config.yaml
vocab_size: 6969
norm: "rmsnorm"
norm_place: "pre"
rope_base: 500000.0
rope_fraction: 1.0
qk_norm: false
tie_embeddings: true
init_std_qkv: 0.0228
init_std_down: 0.00511
lr_mult_o: 1.3
lr_head: 0.00693
decay_shape: "linear"
final_lr_fraction: 0.0
batch_tokens: 131072
dataset: "wikipedia_en"
Each number is 500 + 25 x the weight over the matrix's rms, rounded and kept within 0 to 999. Layers, rows and columns count from 0. Numbers have three digits each.

# down: layer 6 MLP down (transposed), 832x320, rms 0.0376, rows 606-611, columns 0-159
# gate: layer 6 MLP gate, 832x320, rms 0.0401, rows 607-612, columns 0-159
# up: layer 6 MLP up, 832x320, rms 0.0408, rows 607-611, columns 0-159
down606:469494481480492488478494508503519460489547506467453508510546508495521514526508489506478454483514490441509526511549497517481505504489497553459446471493469476506494465510526452463530477530509514517527484501500473528489463494487520487533478546513476539519465480474490470515519489508509478525461494500486489498501470490506510477532467523491492499518555538476498480487510506485461510495517487511503501499481524527492525504478481466478474473463486506469443466522545469463515482511481516
gate607:532492489464518504448537509510537505523486506526496450476508495565510478527519467510472475489499467524502470515466465502505542492478536499482518528468487526519503500522493474507508509532486516525480492515474457497511460454533529459513452500486502505515535497489489463496512476469512484516515517480534450505528465500507539512545503466498467557564504507517498527498519517499480499493483494503483512474506468501502530464481494505473510527465470509538532520504469506521492496506487548
up607:494540477483509542517520495490517475519504499541490463540484458528507531511492520488481469515497474499510482514524517497509525512493510477532499499506515498475496527504562569562513453509486514534526523499499492507451468539492495512501484497557495505507494435464489483497515516481560457465469529454482521470512512506504500489489454506494534507511542503483503506520512474508546499486543470521467538491504520527479481514494503468531559513453477513482467493514505470515468522514460543
down607:497509536464491503534513479479549514498503506494523539455492486477499488490496512540484494466522481524527501535445483499491517501507492486515476574504535491512530495493519514517536515495508530510503473501507530445471476463514517465500467485477505497508505526503499482496453495515473533567513493503497462507446512472479567487521538507496489512500509496519496480507524459451481516458506507504486527478508496530502487504507499523498470498544537482538478478490493510459518493475514443
gate608:521545525514493505517490497446512494511547528465489532476494513523495529505535505502485535516484516508501475489531517532517521491492496553497557494519521516492476486530514500454488462533527492497510491526448501463516472478500499523493493516508489519520551530514529509463477500527541499458497472480495513564516475478455540480504502499497508522488490488506514519536478500453491521470513506509489499489504473535519510528516520474491488510483519483541528500481478473469512485501481532
up608:488543507468469555503539512505479491505539520491511511476493475518500528518504516511503505543522559472512464463527532483496511496469506550548478500503496507521482455481524511488514500495479504513467456477471511485501502506523510501534533511503583501529511486488537482516533531481507504503514470501512529509479476537493502457506499557463469530512496521487504464494512489503520468476522487504527477519520492494512504479486449423513554466513487555482489562501480487516472529552498525
down608:518505504533496489550477497542549487480538504502504477454527513495506492458524534537465526495463494539477448532513476537509520493502516555543514506540479536498524509542506475499534505490523473507509487461517486471510478488471517439529500501500502456488527504508509504470487454506517508511522464478532503533493517460495505485509527485496502532465530515459460547470511572526484460461519508479485485484507537485521511522515501508433471487482527445475509453493509501513497481504508515
gate609:506526502500483487489427497488490494497542495513495516494494498513507514503510534534518499519517514543481523542523471486456513470531446452468535489502526471492500519408471500530491511476511503509536491468514467478485487515516438530518534484494505510508498542488454509439488520536471499452458480492440498511475519485480487550547493487539498468467508505502485497477481525506497529517492539523457467520498500487503533496481516513464491532540505532517489481513458468528476511526489519
up609:506494465504489463535487481544469477491495511505489511526487479472517493486498579509524538523489499511485477521501485498512484506539538453467570504481472444532509513516443491506470462516539493492498473479487495460478518502484527466482505502473502452447498486525506552503546521481480501494522493524453525507539545476471511478501514497491450477492488513575498457533510547525501488539488537477479498476503491485525519481456514528520460502507533503479494510491520537462495544497483490
down609:526517500538525503436483510505528534514518531533448528499520512500473508483495495490481473511497465472431543484524545482503437498502475519497504514511530493479493479464506500512546499508487529505542494493522487529510453499572423523498519482465523471544495502458486465451514459514482502500491467446511457519550531507519479492555496498526487538473506512456501480498509519480497508491495497540518528544488493540516487508521517516493494509556528515538473481518516506473452498510479481
gate610:484502490539510492476514501521477489496547547520483468497538472473488505461517523508514486473515495483462479522552475496486517522541504532501529494502491517530472465517469525522500453536511482507491486539472495541523498469487473455488534500485476509528489537508502513480526476513497536464508498526443495500514492489508521519566521524521519532479524472532487487481529535448497513537511489495494489524494484493488452474483495503472474488509464514501487479510485498470502525494503487
up610:515499496516472490500537541495527485526516470488460494488511492514486438477469526506492479462494510498482504477441505480485475493473518505476484528494474527552505485492528491509502539466477491494475498498486526489494499499477507504480527465508519505485499457491550518465546489516480460522456501520477488488488488499494545487477528507481478490511479495454523463509460512461479483491504510519460495480499450474516492527536513477500521527460537481440491559524503510481490506547496492
down610:479473497501506444498488463496467509522517498509500500464548465513466494476525539484513522486503492496538476459470497494509525561559474518505475481495449489538487498528491501517442488489515468494477471508485483496490516486487501481513523492488479550505501501506524505455495504463503500479491516504501531480497491474478544519502541546490542495535485447530458520487505527443454504520485473475464515542499485492538479517517464541490519471523471494491491497476480534485528454484481502
gate611:539476522511456506447567487497496540542518473510465470487520485486528448495505478490477480523536537551492474501488516494460497495512512491505488486528485479496480490564473507480480479494481448536494493520548541518548490522500491532519497483523544489478539508485463499516537494487485496481513488536512491471512532501495447503549493530509499533500471503491486523506523448514461514500522507511487490517491555489476524480436509499524491500497461497531463513489485474538456528511472541
up611:480518520506513547496527458539480513517513543512547517539473526454527445496485514493494486525466533466486516502533519468483482527506497513508462529522489527504478507506517485534497523502466498515504506518514480517491498524469523457475506515496511519459502515551486548528525488520507509496513450479522475513519473485510491499511521523480466525510496513529505506502484488556458459480514534533471513477495486523455513506507486498477503512481516513535460502497519512555477518508479540
down611:490530506525508511527538496486476485459469473493509510529520506494469537478574526502491511562490533506508487512527504476500495509501544499491501517516491495513488538472476552515511510490480481466472496506436536515514511523536521518494496568519492524519500524499506500488527489494448493474546483532507492543504448473543495498456475478486475503488453505555560475507547514531506493495524511497487465483450496497494517470450434485500520544483485503516479509507529473482549491443505516
gate612:458520484515484527513516482473467505512512482505517483495518474517525558514525478521523472495510502498464533490521456523541501500471515482474509537520539526533479491493473489462523494454505516496490505512484451509508498517519483530485520527537463512467487462496469491515501536529498511514519482555440504493531511484512525495503493445455509515503488524530510495484514485474459502541526527498532475485510509502501491522532504487495538499517471467499546472480498474473511512529523455